Part of a small language model's weights.
Architecture: RMSNorm before each block, rotary positions, no biases in attention or MLP, normalized queries and keys, capped logits.
Training: 367M tokens, 2800 steps.
Each number is 128 + 24 x the weight over its row's rms, rounded and kept within 0 to 255. Layers, rows and columns count from 0. Numbers have three digits each. The size before them is the row's rms in percent of the matrix's.

# layer 3 MLP up, 1792x448, rms 0.0792, rows 1329-1385, columns 168-223
105:152168145150126107158154155127140112197089130143104118063132150097115143123116098120107154115133138161139103125121093104141131132125149175126116138150135125113092108109
099:118125149095088131143110129164098102157127101083145101183140138140115150130172101155118137126122112075102137114135142145159157104124126102078083128136129108146157155060
102:120085135128141108114108109127120146119121086116139103149154138130124140106142149148146101120142147139133165101126115108103105092137089152095089146151135152164103096120
085:173125108110139146106130084159141160107160113094096137108111157108139141177095091146081130132133098145141133162145089115154108139106127143137151132124088112097141114154
097:098152110157134168099120160150109122131153131111154107108159119172139123134118095131178078132102134143133149143137133146161109102125120103121126160168164101151190155135
103:114146151148155143116129154123128142159124172135141111126098136105118130127097113138150101083127114129115079126129142147166157134136105146162091166133138095126126137131
102:145148130168130125121114115126135127172134106086166096143099127119164139119116125071132097131081162106109149126111106100140105119177077144138098138124082126152136193120
109:163118087122174143170139125112146120088120108134093117129142078170105094130165136140152162139127157160116147144145119103120168076142141151127122127170120135125112115145
114:144152144148141134065150125120087108131190134135176131129127108117149144151137137121154128144130114126172105127129155140115179084151105126145126086117141124083136075090
092:093153146103129115110139146125159138137100128119158130117106138095136122120117118134119113086091099094177133148133119113087093153108132201140166129098121131145134152135
105:105105118130129134168088119175140113150144174137161128139157170180142148121121122133110124099145147113152074127128158103102170105135112164110107139061127159099087111129
104:139130143137128120128113126136140177102146106100129166137119124115090104169162071109157152138157112111131156148125128142129079149131100119148116144167130111139130126129
111:131162078114128150143122148138143100114099110166091116136120131146108131141147114131154140111082116122159094133116117150129132156129141143120101133142131075117141122106
100:136120147147115122129158106162166141140119131131118111075125168123149079112103100166155112100160159109095129169152139109048151087173116141137115132098083167190128128114
106:159133104128149077100135145126130146174157156147133154141089095110142128129114136122140117124098134119107114123178100110178112143137083105104092174170117143151124119121
094:097110108137120104151138141154152130143146175163105079145134124134118086131100128124143128150109170086102178141120176133108118104103089084113096091065109086132128133121
105:102107119102132098164129167165142095153146119072138140136131156168133138131152099147168144149112093135172079138109100149108127148135163125147107132148091130108131144150
070:141119141137127135116126116153065128137198097126115113172171139146102150126135111107093083114142155144092092149157122127139143104109132088084126118178133102136126105128
094:143154171138127178097143143160159117159151104117105127101081151084132127125109109076128137126090092094129105122139118099132103098143137136157151089129101086101141129093
105:108120152146135161148140134184088127145136112161152134115119115129171130121128126122167108115146096173098095115129169085100112143134093146101101127127132140096105146130
103:130110143151132072201162136128166157126122128108130117137153152082149065100138083150104132159119099123149124115102137142127116099126135124150154112099080105102102113121
115:139103101147123164129098153156116133080109131091121034167136116187095113081103067154138107105127163120185126159115124161126136144088123129139145090110131160110129138142
104:122112139130086177124115096125098096131121175111166139093125133097143102110120149119096117127144138097118116120134156105131118129133137131122133128136155155146134127112
105:131100123153130100084128144107123107159146110114147100107112142143129104103119096110131088090123117132126176130158130118108146123127159119116123159162118141133164117101
097:095112140086147149155171132122090119111165122125132111128110124186131107099153147180123116122138143151168143125133129134112166167164109115143114121113106158124140124159
106:098142106107112144145100165088148143117151125101140127096153126134143147124157154124126155118158110112148100139108127080134158101103112137117114124124134148117146138133
109:109175165093118131126142177130134128121132099109142116157127094133103096128153088104144114123069123134108145117125098098146120153141118124112132114142103142133119071158
100:114106136178144102173148106125142113118173151112140113137110143099102121111133087093130143123115114130153110130149112093103158116126138128144130100143146115092084129131
106:166106149117147133097145110123081156162134099134145158166101115144122134152116112144123107127133130120144141187156150076115120179149150121190077127105079145136142145175
102:119180155119110144137132101133137125085119105137139126104097135138114104117117114128121124115127103188096107152136124145145122141113133119129124117090134159149144140109
117:135134116110154143139120103121112137150121123164132144155152136127112146102162118136148098108136121077140132140167155148124126127117175068141125142080133144102116125112
099:145131152083135149139103156129125071117082128123139087133129128156144132107119143150103132100133122123134152149150133121140131159099116111094120095109122096113154111140
091:154100073174128123154167147111091161136121122072124131134176100119107112076062128108174102121094100122147099076109118109126145107122149155087139124131129108132116103161
079:107129128124115140141160134165130114132185159093120105130172151145097163158097091143155123094064110142093172111166134150105129157082129154142139120107153102130147122130
101:146125123122102135137137164073072107162149105093100096123130158111100119184148140127150123122149143074138139145168121146076143146083087144081142103093111117101138160106
098:134106104174193169124140137148143136123130113122125132131132133135154156152057162175167147138073144101124122085134161132115111142131099099119138118171103146102151127120
128:100130138110141182153129162139131123132111134094131132095131129153142094072109114121160106119125116113183159173186136153174154090132143149141122158106130145126123137094
112:100168121093160105152130104135138098127085147088142102146115116152113128121129098134130148079132142137127148160138137125131143153136143137133139120135120116107138146151
099:126135118123149143090106150152144085143116152200146160130131127100142162077125124110133103150115107149149105157118103156177105135139164129155155146115090165152172117135
092:100154148191130133116094111123140205138124128136142092150094147144159067105153148120148126140166136155113148183106142155153137150085109118146161130143146180120137141137
102:142135139122155107108133088162127148127150152139121070134115146116141099145126128100105151164106119146110137150114137139131119109142087144113159164095107120093126146145
087:135116109108152130149164143156125135117131150130103148102109161133169130099183099118136158124120124121161109121145136135102144131116137103119089141119148118182126168176
043:111131120190105118123151181135114143133111136113122148156104137142107130162137151147149164108098208117185145116126123178146111141127116158136167136147129129115119201063
091:158132086115132123180086108097144145179175119109158118144099091150143109134126115120101103149142143047135171123131102123166149141142153165154159079116121095161125146158
092:130126157134128142105147107120102134127144156111190126150137147138126114103161133108121117154114156158167099155113096155116153118119087104152106113119171110130124111065
105:136109156132126135154121150132118118134119091140125119136141114109122091162105111166129117194118105122134150156144113106136113104118115114162109130183081164149112108086
094:091159121107114124142130157105125128109098126102132097146091145108177131132147152126165164152166144162151132151140130142073128153100128133123125123116106125124129115131
106:115117103169120102096102112168132121101101129129116121117127137103155184140134121116187106117145136112123171121108109119138170147120143051123170113156154116105094108110
088:131145106114115124093139120158143140085083120177161141133181125118149144150120156121147124112110165108120110143129113158137128130137107103166133112141118148084130085081
102:142088115155146097095118134126121131116127117108127150114113139121141113090154133160123124114116142160108106100112114135132098155133118088138107135130171118145120102114
105:085151138090100099108149189142126146113110134098129163128110088122142100099134130179171134148123105142182126120148140159123110153129149159131132151139147148091131110074
085:110131099138152110148131131166126132080142133144154156180097142114127126084163173142117121128111117127102119112169110121147154141080126128146132102153168086175143110157
114:139074152109148116102139114103133146119110135104132093128119124134143093142124117166145151156142140120143155094145147163131116168171141156086164125086154149109115132102
113:129102127141075107106120125139141117118073135126102151130175112138101116113141106123086109132121093122134100137153096125121135114082139142137140134142096102112130129113
119:110093090119093108135143145102149104138116134136133138162130142151125102152161107095123129173124183128161090145114130136140132115118128070151086167103148118127147129146
086:113115113119131124114136128121108170147115145100130120159129138153161105157092150120139097122110162136129132112097080128150135150118113135156109101138124193121160134162
093:128120111177118107103102081098140116092124122085106131141107118126126132156135118178119162112117113116165120104126125142156098132116128151157146174121115128090104103146
# layer 3 MLP down (transposed), 1792x448, rms 0.0731, rows 1329-1385, columns 168-223
099:114079170122152096132118156134114140120153065150102099154155127128107100113153135117122115162091114133173125161125126113114163128160122110143112143141149142077145143071
105:131067163104152135113173105131137143126078111152160144110124158143121115116143167131124104158116150120080140113135171144126120159120141131137122133129155120147190097138
099:161148165117079134103119139080141117129102118122114151137119091134171131139129125138098111170100169082098132111129132173140154142091160136139133148131171122135137114128
090:128113151145090122161130111133149128153137174118097145128123142174185126137098119160071116102099156135169132097118127135130112127139134104140167132084135169088132093061
107:149126147138131139128156118071125150095092148136137123118116127087144145131118117081124138095174112150139160112087083155130147140169082109118146112151105123089110124111
102:099156137132128137103143113113122108103116194117104126143118168140117142168111106143189139149107110117199138150165125130104128126168099083161110090161076107130143174156
101:122074129152109137116162148153126150131136121108125149100120138123134118140143080113124154158109135130159094112121151143138131108108171142118173118140122120169151154178
100:141149184153139115124154156129142140158079169126127125145114102103138181083135096118122119117147129142125118089167122141140127154115083134139134166127122109145165113122
112:141135159133135110138160165106112109175164085084146071068148121163117159104105189092144109117123120128139145142146110119157120086124111162113158109109154139118127123175
104:101139101080154132118122133138123176123122136102143134134143121104150144088175148130093168130149111080138119113069102084113135142135133174120131114074116128103103109165
107:132096138100095161142110113157147148151123128127141145114098162117102116122151148128142154093160154152146126102120120081156134117100121135116137103135138131138132101163
111:149097101095188141154150135116094107091157093159094143137143132103134112099125131144116153161109119152114148086102152125159154111133108103126089129108146123132120132113
088:101116156094116127149121115137128162126116142168072149078111128147093174126112138129119159111110137120164165121087099133108138121169134155129137097128175145111132145102
099:140141164138119146105136108147181098138126160172113136143110121121125117141159068133125155139129124156095110107141113161144112152153118096121121138138115139102110097091
104:124141144133118088128167116094124122119093131149112141144104151123106136137109106150128118169093190111103135145115114119149041150132136178141107123138135117096164074133
098:161142105113121094152119163103107144125145106117147175115137106127121122144131120119096133077116146131131128123173127102147130107111144131153079116102103135143082149111
099:107125160138126122128141135103133154126157134134125127134140125142140091114112097134108142164094115122099145118126129141149123135122099145124138141126084090167155134102
083:115111110085135112103138113122077163149105119087119163148132113153105114106129143117151144103078155103146129095147139093140141102139093117117090124113158117112126118124
093:132152112104159141154135165059145141123117110128132114145131144121121174139125108162081099091165148088101132115085134128094129112144146102124137196170145160147093155099
109:143137165169119117135144165120197100138091111141080114144147122114126117166131133147182142081119108092106128135117119137141105110130108144134133142118178096182103156146
101:130198126177166139154162110177131107110144169138131086139094175070151135128137128130140119183151125143152164065128126146088089146104149123117142110138145155120098119130
103:101134087106168097107156199137147128096168138114128119138173185136136128141151153118126108178091101154119122128105077121140112146092130142157109164121145082134110142132
107:088122126111120169119114150120114114112113095120121123093057126186128123110098090144162102151129078155118108146123061130113107107136069127128095124171114127084126120144
099:137156150144147130157143068130142116151158105095112133099116126149103152101131123148131114144146128093121108154135109132106108135101126140136128125143163181109166138103
104:116116136120106129123144154079120122114111123190108151107080104111131142107135145131138105116117112122124115129094104148124135150103123102131171134094114164099126142154
098:151130157136139123125111136141126129163117108163101103160125169126118115143137146118045168144148126156077140136100120132128139109134101154107131113076140134159125108081
097:137145120054110115124118126094116119126098103145148114102122143112096110131104125107141132107138141141091152137127114154155148114150102136119147111151143100171122099140
109:151142130108131123175143150143100130164105165154074179139163118131157166122149098133157156135122125137109124119060104083146145139116088096133146143158128126109085161105
108:128154158114154113131093141112115151149090133090144093130134172165133169107136135093095114113100140073125113132148152142171131108103122132119131095131104118142158098118
099:111181127065143125096126142112130104139095117173127146133061123101144146098137122124124146111142131123126088142132066137145142101107144112115115155114129142130124120130
110:142136149148099108135125093187172114089093105134135116157138137169171169123103142131154071122102165130088137145121103099119107093088075163100128139105124111142104128191
105:128109099153106160138109103109135132118192106125141120138161088125125119149117122187103114120138118142121131139103134129108106142075089130113102193136139129148163123082
093:185114122135137156106129122152129106118121145121093136113101114110100089180096132133112154100095133100157114141153143135112168102139147114130169090137168120109101099115
087:120124155134157153147148148140116136162159136116095116058131125119104146158104158120098158133164102152179137130136129106138111113113107138129140136145149148121104135148
099:133127155158135133133125134141131117131172104137131164127146107155089127172126127125139120111154104152046101145118151112096140122091139137153158143139141113116120076139
102:123132161108119154112091136117136117140138124128100141130142126128140137099096125160161154156155087118126157107164061185098161177150125113136090131145150088125156176108
091:165114064134141117114148137154110107203162127156101162122148152127156151116138146134081125171133149150153121115129095081109093129129126160127144144197134157143099145144
108:127127122120100100123077146139126156069093146160115097113086086093108143142190138148139132186173134115122137094116137152131117164143088141167189078133110152145143125140
103:107127152128111105153127100102130138100151165144120115135142137135178125158143075144098122112142152130082128162114118143113150101120101107096085172090096139159132139146
095:091160105133096091122131081162130163106149137077127075133090111128130119111102149139098098112134133074110106124171167099117112119146129112112139122125122132125188123139
096:125130097102118086119144102138130103145147140159107093114112157127103161174110167095134116110115149127125154172138166087131169158178117164120117113109122134090152129146
096:110122146130189138140086147133112085076118128146139119142121142176132121158139101085141144144141094162108142116099140113153133115144128110076141133133159150161111150171
053:113148149101118152098092127101158127141109150131132149148146133156086112160142113100122168124152121140171119143107109150125123130105148130094100164145120129158135115104
097:120157144130172104100149113158100081102080101161129106133126152119107108156112104166138138133136106163137115118145108119137082124152091089153169139102118135177121198121
100:141131161112072148118058157127124138166158107164117122115113128146136160145170137123132079116189120101150129123146149180146154116117088107079110155120120122119176108145
100:200173120135141137112125140129136146143100152147114108073118105140135126108153132158130129143127121108113094110137160178146112139131136129145106116123126135162076098101
092:140156134142088139122128172120158147147147137142111213144122150173180165136130132124140163103097138111132103119097133120145108096126122166125113117146120122112141168146
105:153126116128112092133133169088165148113130132121137126152124103125131082149094112151136069103145143130105132121135122142154086102138105099123125151156111110161107143120
095:108133157098141098147135139100107154116109142127112104105157103123137113177148106134115144123130136112152122103128052148116118173133149121143158092112074153176146110110
101:144137141076115095086106102192150174127136095155097149149150148171097145142123156157146130130101178096148132097138128130100132119126141150103140151099120161126120117181
108:120085104086109086098124137152109095150122134137168132150127128103128134089144119159138140138111117168128132138118145143146150069117128084109161114123134150132109195157
095:105112128098101123180135124140125126105128160110180096127140147105156116079108132121120101186130136125140091139145109102184101143106094129150135142148150181148135111126
116:127178136167140158107149121145094103136119127098124123138162138125113131152152115140113134162139110151128116156115115150123125122149158120140105141130161103126112113121
105:130129083146173085128128109125159134141115135087134135112117166108130139127153183151104089124147094069154120124116148145134138114146133084153133148144114150146159122125
089:190166099086116142161137155123106124108121106147135114162133107108112133138124137166112126234129128109067157104085147115121156135123147119114144069131154163154118121126
092:143113150118090144131123151106166133131117148099148107122141165124096141150101147067150133116105120112111131106125141101102103104155129112108102117101109112149177120168
095:134145147163117093127083163119112118118147126152109159101102136085117131161154082152140104152146162127128111135155133161111134109112122123107146107135144125122157098105